config = dict(
    d_model=192,
    n_kv_head=6,
    head_dim=32,
    norm='rmsnorm',
    norm_place='pre',
    attn_scale=0.177,
    bias='none',
    parallel_block=False,
    init='uniform',
    init_std_down=0.00658,
    lr=0.00113,
    weight_decay=0.11,
    warmup_steps=236,
    doc_mask=True,
    dataset='wikipedia_en',
)
Each number is 500 + 40 x the weight over its row's rms, rounded and kept within 0 to 999. Layers, rows and columns count from 0. Numbers have three digits each. The size before them is the row's rms in percent of the matrix's.

# layer 2 MLP gate, 512x192, rms 0.0621, rows 173-197, columns 0-191
101:454523479502534483497505532490511443562549443441554528458516506505484523497467492574498525431479443440465514466513506484523423508513470447477459502487515461536506544439556469508447497483453513561472524508485493520406467460433529441498484459488445498571460548556478511560459539499510488528474434476541529452436496482488526488539522476423493479559545472518528473472480512494497487544420568410531451464546548489472419493527480394554489526478497448545542451525442497549483526453475481500556487491590464483519536571546484590527450457558572442532499481555580452498474510465479505454
086:491515494529516517527543464501557507545488478601538508393535447450526517582533595490431432514488446449469455516469545479454442459501458532473431469517450467503468480435475508486536513470452521545494454544545509493601542412523568519540534458519427463480478500540490503475460564582521508547460506485466475506467595496499535482500483544521500534535502497554502512512549466542482502566413525526524493504509488524453477408581512499496469521459543441497545492511540462492540497479453468470536467486565531455448488486500469486538448530548416460535468527477499546522412507491435488471
100:505535508443497550503490495523518470413599514469533475539494448492526536535563461598531472454503509444499490428520476526472421507490539506485552494555546470494499470560519470536529496535548495446527569569475529564465542447468458468520546551442570411567524446541464445513474475590520489451481442495581514466492444530477448433483464501487491581491510504542468556449449521504446549509514458532522532484445560506450459527530520475451503469534533563520542460550468490501500435555496464550523521492478500483490476466519545515461536416504474510500531462455544501471517536446492481608
103:480543527457510532535506501554457507564464470505542443469568549566414449504521465487553463469441504566484472525477452459504531535493525473516531529525544477528453479503525414503568463489523501549528498515506416525531490500455489474531452548526452527493431568547472495501475470513490548457518538560448462505500490501500519461481420550485580579474412464538492507498516475538481579478471464559502484527513465464492582472514390522456494574482557495552509461573568478569502494481506438487476524493437426473526486490472545483533564453430488454472519568545532464472502570547501559505
099:506488458460564418483525488433531539519498447518512556472541489446503480495417503503529569495486460491448564518508482471514539496470448469484440513488526559549483510466478539481466491453576571438444550471495540474515591493516453561491556506491471464487554503526563565437442454475493580505430501474465461501503542477524452462452504495506475542488501478484494475480490562549537545461492463534467453457488451487562585488501543396500546442435495453447517459557533537471515493470548560519523591547573468493499469498544431536521495484522417482516531463550422503438517508450456517506
099:504466579482454484551464515533454487574551523455525529479542506531488411527566487516540514417430522530506478474540439482497508487528508596571540526452498503461593545519471453447461558529518491507460480520535533487542542510511488437476549410572512501490470493462521543534491464463480556496499575562478522452481433465507520447512458460475495496467470489493535571570450478502523454478547468502437466493486440581455516520484501388502517532442531500482513479492564612469495468495509545463480480460411516507515460466492517566545478501476462496549600521502482550500450517482484542476
104:479525570482543502434586483550558478540504495458489499505496471545547505521525450506408449465436468464497476485517501470469563494587502474498533545498477510490578523467545481486571540501523538493546519524572495493451499539475595505478516512457578418503431503488478531501514490501479498496494506470469531525517511501488550550505425502492456518444495467410569525600452538487525450509490377530561504509472495583535525499516484463503538448493513530467602530540513534471425500456501456509510480509481522432452488474470445443512481524529508440552527449590502414507488541513441462452
099:453481535497586476522502498495499495596488490518531569447505514536459526552518564506461566466518494523519548478464455410514476466527451526438461513416537439440559527515512554547498486464500523438525442457528439485544552555509495485539503442534455487536455502495508516523484489488425465557505563521564526482484442488526538454584516548500501503499356494499458450498405429564529499519524443522402490513448518501495572440553488450520505522518584495483554467559516522525478503450534507503526560523498432555432487494496532488487529513520464460508494499507460556520523556542503515483
102:424518596450511492523518468515456573604460514510515486490532513477481476502492475479468473486503479477458523523475520441456515527435467557550478539487545549515501547454590558518531452517549457494484489462534481467514454499454549421394486456467411505544531549516499544468495531473480505524470517469510422543460517481529553519454533542427508595461463505438459448490529453491514501505506513488418521478517459535498501499530507472573537501459567499452604439540490591571469476587519467481537522503508396501495494439582529497526546494481491536519536502538498519483483507491430510502
101:550594524484615492529460441447532575441543525533492465495492495519512638536492504559440485515572523500460479467469454463420458512500444471483463497500467533514515496525447505464509491534552489530464488499508461575449558484500533519546506508518475515527511526453580517442513405506473504448510470538583477468503517544489533487489435510498489463479536435448529422469467399488509467496422421532548510452467498497425495516489573526524512463537510472457529477445567528544471475501571526476503521580519512474536486480540489466493510469481421500560508511516530485458564523446536473504
098:517460494524434493454498513453441516513501505475547413486501518499484469475577474498430520479460541482528503488528481475486502599446521535445471478524516498540417535559582541562543503516525465414499481451528452522527446481416474505488476469480481482543532435492481504453530493523582616553567524507517497487493481501514418507519506496447475531534543470516474528401514481466454518581501547437429471483553513568419508471522459501500449507558477468487490482471443441494543544489533491482448552484386476437498477502516526489517526459427480482463510522459533480418467561494445524477
098:531504575480493519553560513516479460555499576473482479458456442482512593479517430466499447450449473518457558520500505488481544518498441517533566512454526547486503530401463495427497540551447497569484492524529481445482585461547601497508531567554450450473506506424446528470504482527522518527525540481513566487456536491475572508448446474522546566546521555514399463508477558572552496543488533553550558484473467471479502496523493471489500528462507503535485516513538475630484420467530453526409520493473466475459459468507496456546529484503520520560488489497473472495446527476483526487
104:591521544551480492487471463538537499568467535387464517493512477538422510485458421466530567444484533519514566500584478498540501585577523497474499514483463465459599557509452508525481437502473583511478489502526455585452566428497514428488513491522495447484497484470513536542486487510459561482519487455500472447422429462518464525485503497485470523539468486488433457443443474478552432542592489433511471483541549489544565435509471553545512498533485524486522500512460487527486492512489518479472577479453510479561556517481490531483432495445455461491458492497529540425472499552527475517
086:512496447503521520536648513454525472452475490534498511549444477501473542478451425432544446405496512495464474559427390510526518564494499460472477463545524517503504457529452534590499524625454381499486456456450415556511533492494478536495446432552540484441500498498501455484487482474536503450511530488541461466409543503492474516507566463473529534487434462459484479482514480510548514517539542502566530500484500492453522457459525472524510517508523434448525440493449557520484497430489504510487491451501447503487475499483433510491527507524517501498468465456532546515520573522551561498
093:484522602445616455455544544491514433501512520469543573533433506481505485492401472467465518494530554555536508493493502512487562518526543585545525498450505515512564559473556452455504517478489519576522493464474521501564566490430538486478475469502533462489467533528551485557534516495547496456549558556494538469508502515515563495512493493497454488491457412505518443522541515542515453469422526480470497550452453516441525517570506447444530567508533467520580516527444487492527484473577496546432505448571543493543458526493559473502557477530469478548508450506542488514524590455560534523
100:457489466544483504533504552504431498486517450451487477470522448426445451521544479531510454573510546475517496471409448502526502557471533533525538445460448541497515432499535481490495527543578503485496584432440500460497467596455522538515510480491459478496441526591509531483515551476479479508508465512464527490512455409449497483520522579459500465502468520470550511513518462520534479425482431445510446460419566580479463459499438479509418459510495523568503570465492525565502510542570482482493554494459517460523500479498508568581541502493486600482482493480430481434472535520528566516
088:423499463421527550507475467571439526522461482524551488458488494552494429564514493544499442510473417528520554430550514468500481592506450542505527568514529432532504540561463474511472511512492477552476478479520454473536546453515495528510510512464478474519469486585491464512560543470551470590516560489490466495477441597474485426508455517474437501479525482526474489470491542491506507524492519469419495410523529520528432498516457513458526492551522467545472547472475531480524586622459470444544584524514487488525460530490567483490530493450487523495488535427548595452458498495497485450
106:588475462474437533503524550448529453553440517440458457503590484500472530510537434498488460540543577535500497528417520585481527505490453453475530477502485522441505551482513557498499516539564480481472498499413470507494501495471512538591479470534484474513437396536516508552461527563411513504513445491525518425523494477511519527525408557417486475533497488553490507472500465563529517528542525561492478511545449519474495508569463515423481546484432492500528571536483450479485523482563517481515511364528490492463454485457477508505494488548490585461423501535543485500489523539529536484
097:515507470474500508567487529537553474474502545452506502525560438459557507550468505499455494563488466469455507507510411546509470476452516570473480552491512561462437560457507469492481549594486526475475471466450436542463532529475466492554502518446471536459455504451535532571470425537446531527465487468537496503466563447529550499465451558516469467479451528425504520548491607555528575457435425493499489504541548448473524490456496470521456534488451436466535475514511543491495493414505478549480452532491458421395455483486506551545498505495432489444506546545504552475573480492528460523
101:531486471528520562535502501516442544462509467475473509431554455495490436486488439498502440596440499429505459519501500485459541518459468458564456456527483554472524507465502553451518505506520469462493468492520506474489434515482491528440494523546501486481539459471431462525510456546453559472486461507528490508506561469472560498505460529518504479407471546511468531521488619499441544470500515565506505515473583573511466555521507463522479476515448480527478541498495492498496407576457415526534448418429459401542450428456486478519478432524511519472531532396534522556441535473508532564
106:538441445559467498481495495493431600519548504475500471541487472485518485465449464472564503564500492468518478516431512406509610502496574539485478487513530560503596437523539475524504512516454544383510476509574541490445533436498462493533463529495488511499497453473473524523541506438437540487545440525509520436510425486522535487490522495469469479471481451564414528450452453543545498546502518531514543625490529467430554547471471502436416454447443499494470553552532494515477478499464532545542506529478511503490476474494457472448449464478484529445528531494510492515456477473511432506
107:487526504523543430427494448555489504510477420520515483509498504498544545502471487531492477445490540508471447551487493501480500473586428457488592479438497503499520514468477473532521523408522581550482503440570563513487512483524614472541440507521502510502512508532545498482541488438446470494473461529493505424537528420471498533485462503488552440466454507442581465460468511496556545433415516445561459524506535495570530538484444496519572523468535517461530500513564515538437565489572500453535490496511588529529564463470529501556514527506522466605501502505501462508479542513579472449
104:541522511510510484513499468543486556523500536531499535525586511368512509546522487477441475492525494468487568484456568446523475478543507552492498567460534449466529532532500500511518495515460506492480490486526462517502552442468505542546519553519506454449470513514485526477472401628492558509502527512459510438555487433516556557520523597516516537536486473576478530467515488536474560533584498524460535548506506470458457468560510504520504506489487521515477523518576483604557468484435525451507461546468485496457526500517488500449456452570515598540533465431503476448521547513491610578
099:518561504460492475480506432555473526497504505487503566560454541578521449478482547454528409443421469539502509557487556374477508500504420503504502540531480478564462552470483482489502489510488506486447471522488512547482505479441564458484476497495536535530506555513507490509486474488474477578481474428510508495555469466468459507569477492418535473547545486558487535536523490456523416551487578564434459468499531538512467393516524454476501545500478471468514549497495477504561521460450500501481526447520528463573505494474493540485580540467422496591551545445526538503561497485510612479
103:516528481528506515481472468527433469457479545450533446475491623478498556427486468510475492474522508491528498516458452500528467426537510559524524512514538565574557474506544549482509554538535512419439595507520506521531464432551501495450478547469611445503505506473507459488480516477523564520539456412502537552452473409483500466514491455525502556478460473578524574507556458483456514551532536485507585496541461465531442471457473489499447456506542505486553464489474469455542517491473511519492482480523523512454512525432524460470509471434449520489511417415492465521413548497440467451
# layer 2 MLP up, 512x192, rms 0.0604, rows 173-196, columns 0-191
109:477551592494559578533494530439525469487449553535509505444503504514518511494501534474485497469471546545453535485437434514464528591537523474533499518504425570506460493544416580463490443494501470478405502434420495464486538553529491529514529448525559506468495472500514531443532502483549460577486516535556501558493536520494448483524499505512521480555479428472469529484579414551473472517556509458461508444503453513509477470541487527505516532534512497528504514450497459503575465433514521495450496411492569508439571417521551495477544541474513531551460568495529558439520525489557570465
088:535475457516489507459472596521566550506506456418501480525494509477459490460485486509528568543457527492523535487517437520537580552432511508508549486450554550479579522493530505512509462521451553496457531449522491480410445542466448507485430495556576467526482512443495469479495379487436540441547485446459463462514430562528459525441435449418502519483499581518529532434455511483541476479549522506464495519489530512556582487451515564439505489526493548475503507489439561496469480562535538498498462484443508551505472460516536525458526433455484590485523496457458522529551534506498524464
098:469497462572483424537501490543570523496482511518504482420515538510515491485540511518446539578536472463498486561470532536527537508551435493512475490492458503502484537502536519464485432537410472540508446458585556495485469531550486495539475471496568546432529529464454542513489502548539500563444507490474407484414565466528478523484558485531422424572499494496585480561552421575470512521505535490551477507494470505462494451513437455527579497551501487552514520480477519443491407414550491546502547481491462484514487540478441535532441526574546510519448496459533558483527491530449484517
102:519565542502510481570503540481504504543462425517535432414512574550449398453526486543558525504446491577492524523441459463477468625430548451539575567513529492505449478498472481438509523491491495547559561514471469534522512550473459478573486539466498541478461536524503475536514419506517548447478578548521457467523495550495470424532462521515560532468509502518533488520479468564498506504544488533489517511508511446464546483451458527510511585524556506516484451505475462515462494419514462504497527465463463458508519511469512499458519421418525520412476535536561420521522509483466537511
098:498517441505540453492449461447541553496508453491485520535517486453495493466425501485584576493521508498519492529501535473528554491484498506483505522505495539588513489496514572488466472479571554459482529494473538507512580510558465528487470515446443478506569559535529531440458500442536575459444486437481469554566516487519420514486535554497470535510468497490515457505442555532555484464459499480594449516523467548557508512511552480477529470511513535428538473557501508432499489493518541577558628533521468438536446527519429568542475469451399496473491458559413529464503451467490509525
095:460505436479527596455596481474496477540424508516482464472505490495461576462467510489456517565559436486477578525514519509544521562455531472477552500497509539520426485527534546531503431453522521479469519490479421507426495466488541540514504547536431445516528463533490513487480523553514496459468465432503435569505552477462540571424490554531486557524519466542472426392548502469454552494462512513534530454495500378523521443474500533535501508450487495510490534538554457536499557487463443490483540473585485532527530519530488460449540512533517555472473453491543467480565529469563514549
103:540438487468518442499443512505461486463457508500472535457577481475478480506489525452546497490480504514488533505503512561546472471502464488430511513446439508545399513531493468474476423507542544523468505507461439513515501553537476479464503459436419525559533509446499546576524484519471499486558473524505492559400552477546529465441461490520548475516454529459490453514599418508474513444456454454544506499464535390485532514486582577435480543474550535541523456453473501515460544506555549496466449571581506519442522468527511524473446523418483455485517535485517567476497450435553516514
099:533503543506573526505441526524525502519507514488489505479487580524433538559504480515462512560489475534539539504495492445510470470536495556440464605476523431490522517506548603548477477522446458441503488534480455519532520524547455478581521494479502515475527554577481523477482543470491486484518528567550474425472465523565505442533550556508470414538423504540503471481386437539511487471477486504500475569534520509516536455473531497467522521543559575463546443535470451436422539470516528495562581497475483539470456511509510507475472405430407474438470517500466530488523468542474503479
096:501484558489482427455497487453517542535488494509545518485502519511486504481488517485491483529495483513509509507462562522444466529442511516588491517540534512439460524528562622503536493456520503452558541476512514503529450537457465447420498462446472546486577521480525521448479495476506500479448469483577428582489501511516470500506567524493503536447462521421492430532539448485459527461483637473532537522534501538526484535481484525517568532514540556441515422498436553527408518561584486546544586533513432448488516555550544496520547507448502482462546503500511546484508410485443497539
103:624467498424437628562504522587424541451441568494505503503547462490542470497593453472456509501517513518502511511526501523544513608503516466498554506558571561487548452552519495466509517529536490460534481488504463415465461369486477493581525526500439460461513436529471525450518592511453510455506493551473504541496492502461527482468465535511499461505413519475466545473509527473545532453491471501507523543521537487466468528488436479477518535518532495526543480457511505460573524475525499461543481499421537479505516481501528488493480494557564446538546520478484504518537473487543570500
098:487478444543481533553531538449452517514439500446576494440523503527470427469520538510475479529464479463561509447523524443534477588423472533539565517502485475520507541513496550564470467556560426497482467509447504477550468553449507510537512516460574438491488425507462541475535460516551512515532475510516471560565414438481442429512524508525498540463544510575494502454524535501480490500525491521423433495541518527487490492483413486423490478501443504525406544492481524486528526563516434451510454502523441445440548502515555481540525484509504513526546541446545438454454541402498523543
093:556489536533457535473527517439505444526478599499491471490470470554520549465475382430545461437463442495467525473489553503460504522491499506569550515543500569498492496506463525500538505557461470592516510561488555509464550464507528517550540541508483481469567483476441461488551559530569483483501526509554560457458577516532541492483528472519484552471566537476454514541453505609486507458552504555573486487468448448465452567573505533510492508495511505521475467481473443566386501493439486514458577502510506470485433532473497479514497508459503493536492414532457468490447474491452430511
102:526492521613523569489483474522546463525513497462528457435551462516486466524465428528476481529474519531494479444491445503507486500555531503450521505540458485480504534499460480539542496528506520587503523513512416574380588454501456535521502402506492533577590560479509531515522464477476513477511499434457482499494471514499465483435503509475451503449466482472479506487455470503465480450476489406529460534511489517570539459425534557522439502540483502524554463549463479575510539473463514483466470564520517552558566459506485496457468531471459506526443437534559569422448446534500417488
091:467465494500553526470513523491539473500399521447519481546497597507590422449490538476530478511495485508529471488387460520546474538542498420518472436502528511498458460529462493464546477497444484493590487518574463520514488517424519465483459522477472503524487493531557524416516507467449452500545574512462514542487516517472507463506556445501501441459418480504484484533500540517561434522509541458504474493488430384599529470551448517557535526514536502471532477482447483496507510496448493540452497486539508536569559574495452431493532541492491466596433477541542483546477452474519489508
088:458569543499520531437544535508549433447518575509493479516452557448508471440432473477442457533583538552501473492456552515499534505539584536506498508495409508516479492483519487456437502502480578581490494468462529503543549400473480449486456485526520484503493471521546530512461552508582472507520553503543493462475523459515486505497498514436473496526443461496592499510544568507478434580461509427525476564465459563439556521541541519474550541543549470530532462529445479452557481465543488542466500429538512499549456538438524490481518504530488439547489449529494522485560534422450522468
096:467486467460481514575424425459501540431417486522494526457484404507530480512549422495533509519375503504499490512472475575519455584493471444546494537514492477511506556568483498515559526508500475547498490456555425475488552514535493512519478524504442476561463486530543576483458481502535553529506467529482509476471543528553444522556558523534548503445457494452608460517465550503512540513523419496535482487559529453518506552485483449493489503459514511462515511446478515513489509541519518528577495427572523536395502541516539572504552489551555431510535552557460491471509464456521470484
089:498510480497509558422495534481478543459508449469487511549524568494558435391543512480479478450505509535576464552528446548510562440482497497522490536458519545441520505527449496493542549512503453403503455552479560550496475495560498478562511528499481516464502467505466598471449455522501441525560504467480422573480464485545416478480510476525514479500493517517433596479561481469487486418473526580524503572454521495423523478518562531513525552463538540449486502418474466476457487507549540510483485540515518516552594534523520468514538486474527478559544425553464473496478473480428498485
109:527499451420496505541449504570467461487535532500525511539435511528551485434474542488557493493473454455465559517584495496556518462524588587525501523510445551544535524566546487513490489468490542441570506509537476501465590469516498432498497496508447550554521548506534500552484471477540482570538467506455508496446476498534488485518416505454493462490446473447514507479586494532418525488473561420516469490542486523510522509513500536490489536468475487474559475527495508437527520482480593537473507566485474507505461413578567597493511444491500456531528539473492526447453390491461444557
098:453482547555464462529502507475541507462442441444569521539528515511515440559532478472460455445442550594530490558418527462418503555504485569493438528519503547530466539490450539522504525510495495504455490511443538510501462569482562468568524482557535453465524526527483414508567472485568484573460442474571502461549451483477514423614502499503511423469550525474457486481483584515466507521492576474515484424509446503594494511538513499491542518469447437510565504452481454556472536469489481508390500510467549498490506473490496518523517516477538550490504493545494514506538535534493483465
100:512404475475545486571526495571554472519576476546519524489534462484511488395484514514511583473471486464514514549533492471587582489473555530500566487504414505491487407513536548524552496486477501427460501491574527478477477494567441483544447533540512476497523504505549566453476596504521449547421524536473469542518509507540430471441465466471473546521412526526554535482490501426539470481498543468487493523515527485540519477462433490438482538539518573516467399517492473494472517561496452570499518504497468532525488584468552535452501479472485451458523449481484502491506487428494458535
109:536472454491505442556484446480481488508427531549513452437529519516511509564551470530463544486449490449512447503490533500499497427542437489474499479520433488542443454498496496491509494548470442532514530429435489433519575407554493597503465515582428450427512495506544484524473541508494493531455542447455490467512507430524493530472493496539462498542525454581474531556594428466441567463468459567470478513538539528470466485501480515488465417521531496422513521455509518484474475556474425536439532475447519513465547501473531514500416458494510483506484532526480474554553448497577461554
107:499500553466467554578521543512580492555493566518522454489501479461452487494515484487489500504507479487481573450520446523528501535473578532470438546515495462489499525541545505494507518537483459440521521480426411454512492519473428552441524510478486432453413492468474519482479520561495469514481543486486538513497480480480509493417562568471515532478513505507433585462543487491475569551522437463387472513518486530437517423568488519408503493558535447566528464533473528478531461485470453496488470451455418482480467466490468579447504459501482536442568480572444485510494537478440516580
102:496509534487537508438469473497452555439465525473510523511538525437487545499538469512446471518560505453521534480468618498491448480587579554455497539545506479464529507540509511498516485472440526490465506519482501547495571453531465583523512550489535491456502502461550454492522427571530520543501516562490498454547519447510526586518472570497460452584494448560481511503509514491459551520540524555542535614496560510535441533528551527538489531601488526509477456469516446485485487449486522493533467518466490474443538502466489547446436503484478569444432483428531443464481460535498593555
100:477539552489516476468429590561503508542546492537508485517549536470483442505531562494560468495538518512486543417447520468556510430536540557522549490541514515494493469402500536457454398462518472480513524528509516541499481513512527466474501557581514527567476524456524426546523489484513507503508562422476511515590470527474409459536419548430522502545490522470563520515503517451558509494507520524506537508485504525503531414581451481442521532493520497529470529451482506465460525522519539555474551453579486504539502464499494491493470514439387493498529527511576565583523533472546556531
# layer 2 MLP down (transposed), 512x192, rms 0.0538, rows 173-196, columns 0-191
106:501476568459464536503538548488533461539436567541440459506516484551514522475411493485443443494476481559527511525538533514465575560472389520456549458492458492488496451499482518471519520456536551456510471484466511495546542457505516529448539508541513494471506521480502512437581453521489477555544544572448488457524484582474475500438417500548614537492439489468461456512534507527482459476520461441573552502478490526459518467525540550484543505530496518512527475465519571520464429488492524505415494499487518567452394394451504509538521524454474493532555485454512523428493502505520510576
087:496494464496501454468566520524509524541506518493570508481477568412453486473520524512489466476527439440405492458514496524465491520485555533534447520476571555491512528455547479533556490522545500497463562488501469492525421500558553445579484458539478491499451412488484465552499521483509513419440530549396440463464462476385476460454486498471503479460481583483531426519441477465503541504449534513512533555507471488505450443521531520469520538440476445454519531465498522543490460434523539508538460424437595478472502573477449512468535502471502589552469481471437518520514492481527489509
095:489444499560510493508505445417509558539499442506461526484553492415477541533502558496483533519508465550491504554450516512558522514552437459442492515476449554553440524447482527487512448507508455516487543524469465478530535483481456525441481468548494576502496481522572480503502497396465505469481506518482544499534528499488550503417479545543438417468554490429461507510502491506475529460439544460481498503511438427503536474534474503526484536393469380490487507549531431433571559544501424481467529531519458525508537474527506511549515543436499477500492520532507464594506529483537514381
104:496490537527484448521527545460495527464478465491528497468499521539519506456528479551522477453506460508541498549476484493489470520521526474500489484578530516457457519466513516490421469503459476520524569522453515461450481501517445509486503514492514516520501472521450474536445494513504565513467539536481522458527500594653466416567442461525530452494538500491523519527495463537479542518562473490534480568532495479497544528514514539526460500733508532580518514500405454504453520459502447483471516484503507455465495575500487479527462463439523528367488492495543482524513505534433535499
098:476470506478463460550407503492487536533472464445522477532493497525514516508496597485563500533501573492518559584508481442492486481507514472451461501541499458500537441514513545453526463466471501459519644431531512477563556523482436501506463512474531539478505527533540533487522467479499517457533488525502552483464457517675510504571561517480492455552483524482532498506471477486576517502515471509475524547534490521577454542468503538503589538624577478504478467501466529437484439520472443498538524478532529566458468537476541500469495496492560468519543464556540486505425445514498479499
095:512527528558499512485531583517498432518560566479532471531504477452459419484524537505480539518408475478455479462501459441494470546454594435516494522438477500519506450480495418554506522491537515459470586538461471540498480512463636471463478444498454510554487455491471473555453469527487494459457540510530533599515501427373504497464520511477525574500490514527465530469441462513472504546460504484445538530490425513512512471524445460507484436432541494536555541520526563547551538496493454449505526451540531505560499444460497526527534446515476472503515524470495539447489513511525502418
102:565510501492461473457481533557454473457514465552459532485528472474558444548508488497494490535510525500505487477525558548506487453458454520471474429473478467500484547482501438501531437508537472546481538471453513574501480520516511406522488460498516498547454500418436573532542451477487488469414519507501540481545572425431545565476493506527548456525444494497435514523562459562456488456456540495484539547451533450459529561487562571437515528415504483515565494589444516583481492517483472489467427476526504456540443476492542492542390467484441507448478493502540511453504447506511424533
101:525537524501539498477496521503506528458487545506439475502470540464529459495484528503562502518508563523509495493489482486453560502490489482517505542577478468567445479432520554413535547548436436524487541485507523439506513437533401541525507545496460531474548494518496462473525435502563420452484449446533498474499553514604505491491517498531493487531486521596492461471503543513581452495512501442467504492560547505599501538495538527469547496625427510466456460553505482418440384545477457519581508527564513470510502495473459529458494512507493539465510568499541482499464523483524460584
101:480496530487465518443480449513505485501496498507526532475505596484543472478488553489520425579535546500561505523478497531464479474496485458478454546471513415429507529478485560537544492461477545498505515546586514525477481525524462457516503535467514531464613524461425519555493437497550473490556486572524441458502484533557494543558554499530503399518440511508524454537554523468507452546512518485536517568443540501509475548463521512432549563555518539478433502505475545435388506463449488494569545523482564509524507489614445511435494494487565531528551514558547522504502480477516439463
106:515503495527484472458503471503524536526537513426480433464454433510460462521536433514543561486483506545473460479453503521478515381469533523517495592534610450526439453527496544454508499534493526493503560509449518445448565532492476529455446479543470512457443494491502493531585503494557528479483481515498486440449579496479459461517576567505508500497482534560551509522488476464509470559493532442474455554465477492536480453420541599473507564514503451502496465555535442519452425493422506392561512476472462466476491507452501523451485582465487581483503549526494483534485531525503550506
098:495526493521476477475553501562537523550475556489516489443536513525513462474515548488529536564521512481484502483430492400449504482485447481525478511553504477439507437460521436525521533534487459517556510471437497451511525482483428413531453532481494490473498589510526480453526504520551470453512402481479479530521473518651546527533528563494511495525489450506514505432522463475474532485487518475472513507515515488476486490521546527539456492688532453463574506541492515473530538512436406484534446509529468439524546539527482536453465460484471551471470499497412485522518454498473420534
095:457523472521481552457462551472481475433496493560498549454536484577516531490570465543508472494519620443558543455514480464472510498515544495494500516579444451508439412525524543582517462467444409494487509488467589459446507513490513542521515511506552525476543539491455454489488520472550488502423484506520490523521487542587449454495535491492491482501597527468548483487510523489495475509462490539493501474479506561509501552486517515541568445608533484520527454457480476419494489483508551539556445541569459452518513531507452450389467520541451476506461482546460504477482576545479453558
103:429486496506492486524502467505487497508483545472458466525484447578412477455410407446496507465423497530476572511458434518534498466593560497514495523508527455463518502496456516538490435471472504525502494522538512523536446478513377395495545491483521565518487428482512433514455522557484513506507517480536524519518492458601414482497467493483411455478523511440516410452434457502616411495533441516489453528512521494508500539522517526519428517553495555552525452491509478502477500481439517499516546485553493519528461438485510520473476439506452482451460512472551512489486520510527458451
089:458553546476480461513447452516476515452463413491461484456425519500508498548487466451461444508527528543526541498477498553470491454509544578524521478573489480514541482477458485502477509484494509518480493569478528454504506473457546491546515476449530524501524530535526499538414466509464515501577503538545538506577444461587495539483429504494454530512549485485448451488516494565457423479438420535439477484500560491432518499507504565504357514563442447565484523475513500528546542513457503568510511474526548501474466483559515500619409486498520471456556448460479546508493482425541520497
088:471564537514471514523478505414451485474484537500493474490497417484492515504500413576441469538515485559470506434464478516494473504526486546503496568481444444483482521528485535476533489530476534496565529480432571493498459464528400464593400444426541505472506468502518552485512571518536472538467522507499476567430537550556542443522542553471508524502443500497437524508500526542492471560435440451518485531470557480468464464436587503517487538595493457529511535484481560466442481491512510476630494496510548426491525556436479477487520514487438482468499504488469516492507461524534573480
097:445460506505511484485546374546526497514502492542510561461504508541554437530491464517506548499551436481408484531493517490529539448490514502517551441478501517455496512577531495477516483488439561545449513518511415587451518474540577511501511543506521535489553588474478493510476496541511493553511530575476500473532543442458519604568550495545472483489486507458498518528495506544517533472438484492496452505550480509515596579496486460496531480459482474461466442496515462504515488495524416569550486518472433551473527534525553490499521447559549470582534587551543508506522479558418465572
087:454550458518472496504589470487507476481454477534578498576563487429470523536548486447518552529492504499451514472460437457522522464517453524494478465508440480467496571495484509509513461537530487550502420505519476478500537403471527426412428596502475487487570489454437453503539517554600481433489525501520481539529506529531452580482491556520576459490479461510549533387463436464506506477496507510509492520484513469456475481508513460551466534476562462444499480482521543560484536503534501525436466529475416501509511504484433473500514421509520485462541458557498395482538520447478478545
105:428451466511572566564488578544534502499461508479496485535541471495454512518540530533560539440491485527419497475579468534517518562485441446527438466470475443500531497540413463515540506390484526511482506491541441513402478586462414532543526518554533464540446442519513481516523574474447535469535462516519496539521505456446519469566408468484516504474557503520446596459527530554448542485468526494498520525557533502444483473568527506538474512483497543504543574583473465468544542431464491487529516409528495484505500485532499466502493488555465538497496525500529475486533484498441479488
099:449496465549442553494477492567526529444471439498551525478452595480520514509625456451482466494497458536450512503477538541474461552511473531520502534557488499549469478467451510519531467500506477472488464495546533544475480540485603559541428511562559514494619542526457490484487505480495437512442518535493511516455451568462469493473406470514457489491557497544513515512558522441504457476513543487502462458513491527491451491548520511563571493511550429553504525512499471523436429474517556525488560555497518495555523511519557468483598569463555460508529509472496393524474497433482534498
102:525512452503545484538561547448451463511478517509504557554496573523441525522504526532475483506572520490437494471577524513555489470527464474463588479426461548493558472522475488574454444516512520537566438559492493509496461566475513448525516517473469441426479444458546527529487519423529427548476521463438500466517487532542509495568491499495511425537542428484421489503468504561375509444447470544531486486478509433513504461498499463451423499604508534448487514477504536482562527442557458518520465535493531513450566448463475523512540571468487497460482494500505509547516492435528524462
108:535565545500536512501565453504590508500502478586507500456448599480451534481533519474493512495597530532587525406506450507488470476441479520482470508421519518516538472538471569510526547515502586488514527450499494502575434461509460499524523526457528503518531445516430481478498528428479534530497500562431476424542404534557443513443522517515487541582500483542513473538517446558532537500465496463486507568499496476487490475503455505490439469493539433470580514549541553470475446439505524517510496492519544511495524510534459536497576599419485545499533493551473494496476488446492557474
106:420463510460521532500511469469539582493550485488516486406484476493533474509500457512545538467453522529505470532463543508501489448490474496508546493492471526529480498493531461506524496479515598494447512491501537495501517528538601524488525486550526581507489484530476510458540463493474517530489486535472490527479556472363540478476520476544511505513496589456504451586473514570514559490488491433527410522475533442591522522541513516505520470348480501559503515513504506576454499530522461528491519460533518500534522509514555495542532635457610423555471476477460518527506550509524483437
102:490501484499472439493442560456553485502536507512429466485496500516557496542476581476471521537641505470493455503529503556446462506520520486478443473520494505523465484481432570564497462508441511508444517556499500486487553497498471490524538479515515495455503489417497489512538447456587436478454476536559498493524454495631462494528521553460484486551504478464541485541509484515527512504480540505564582542551545511509450502475522547499481520575511420515530436479448493460397551461394444528499458493518502465416527497505506494512487503454507515475434498538560415519443449536552450478
097:454543458509468510468451525472495478504456490510481449573469457427551553445483509538477517537448506514440470491495512524531495528543507521562439453511533445486471529475496439472451481453406480533534521458519531511544458460492466509511504526515470466501473415451514497525460518446494487441559440466535495570551466510454489452578497454496479505485508426461531462510486494522565486526549482505459516502500584490519459556521436473475501512542508532483537503522510485522576460594562565598470577479453583435487529534471417525481496537558608459420513524553494516509501516508592487549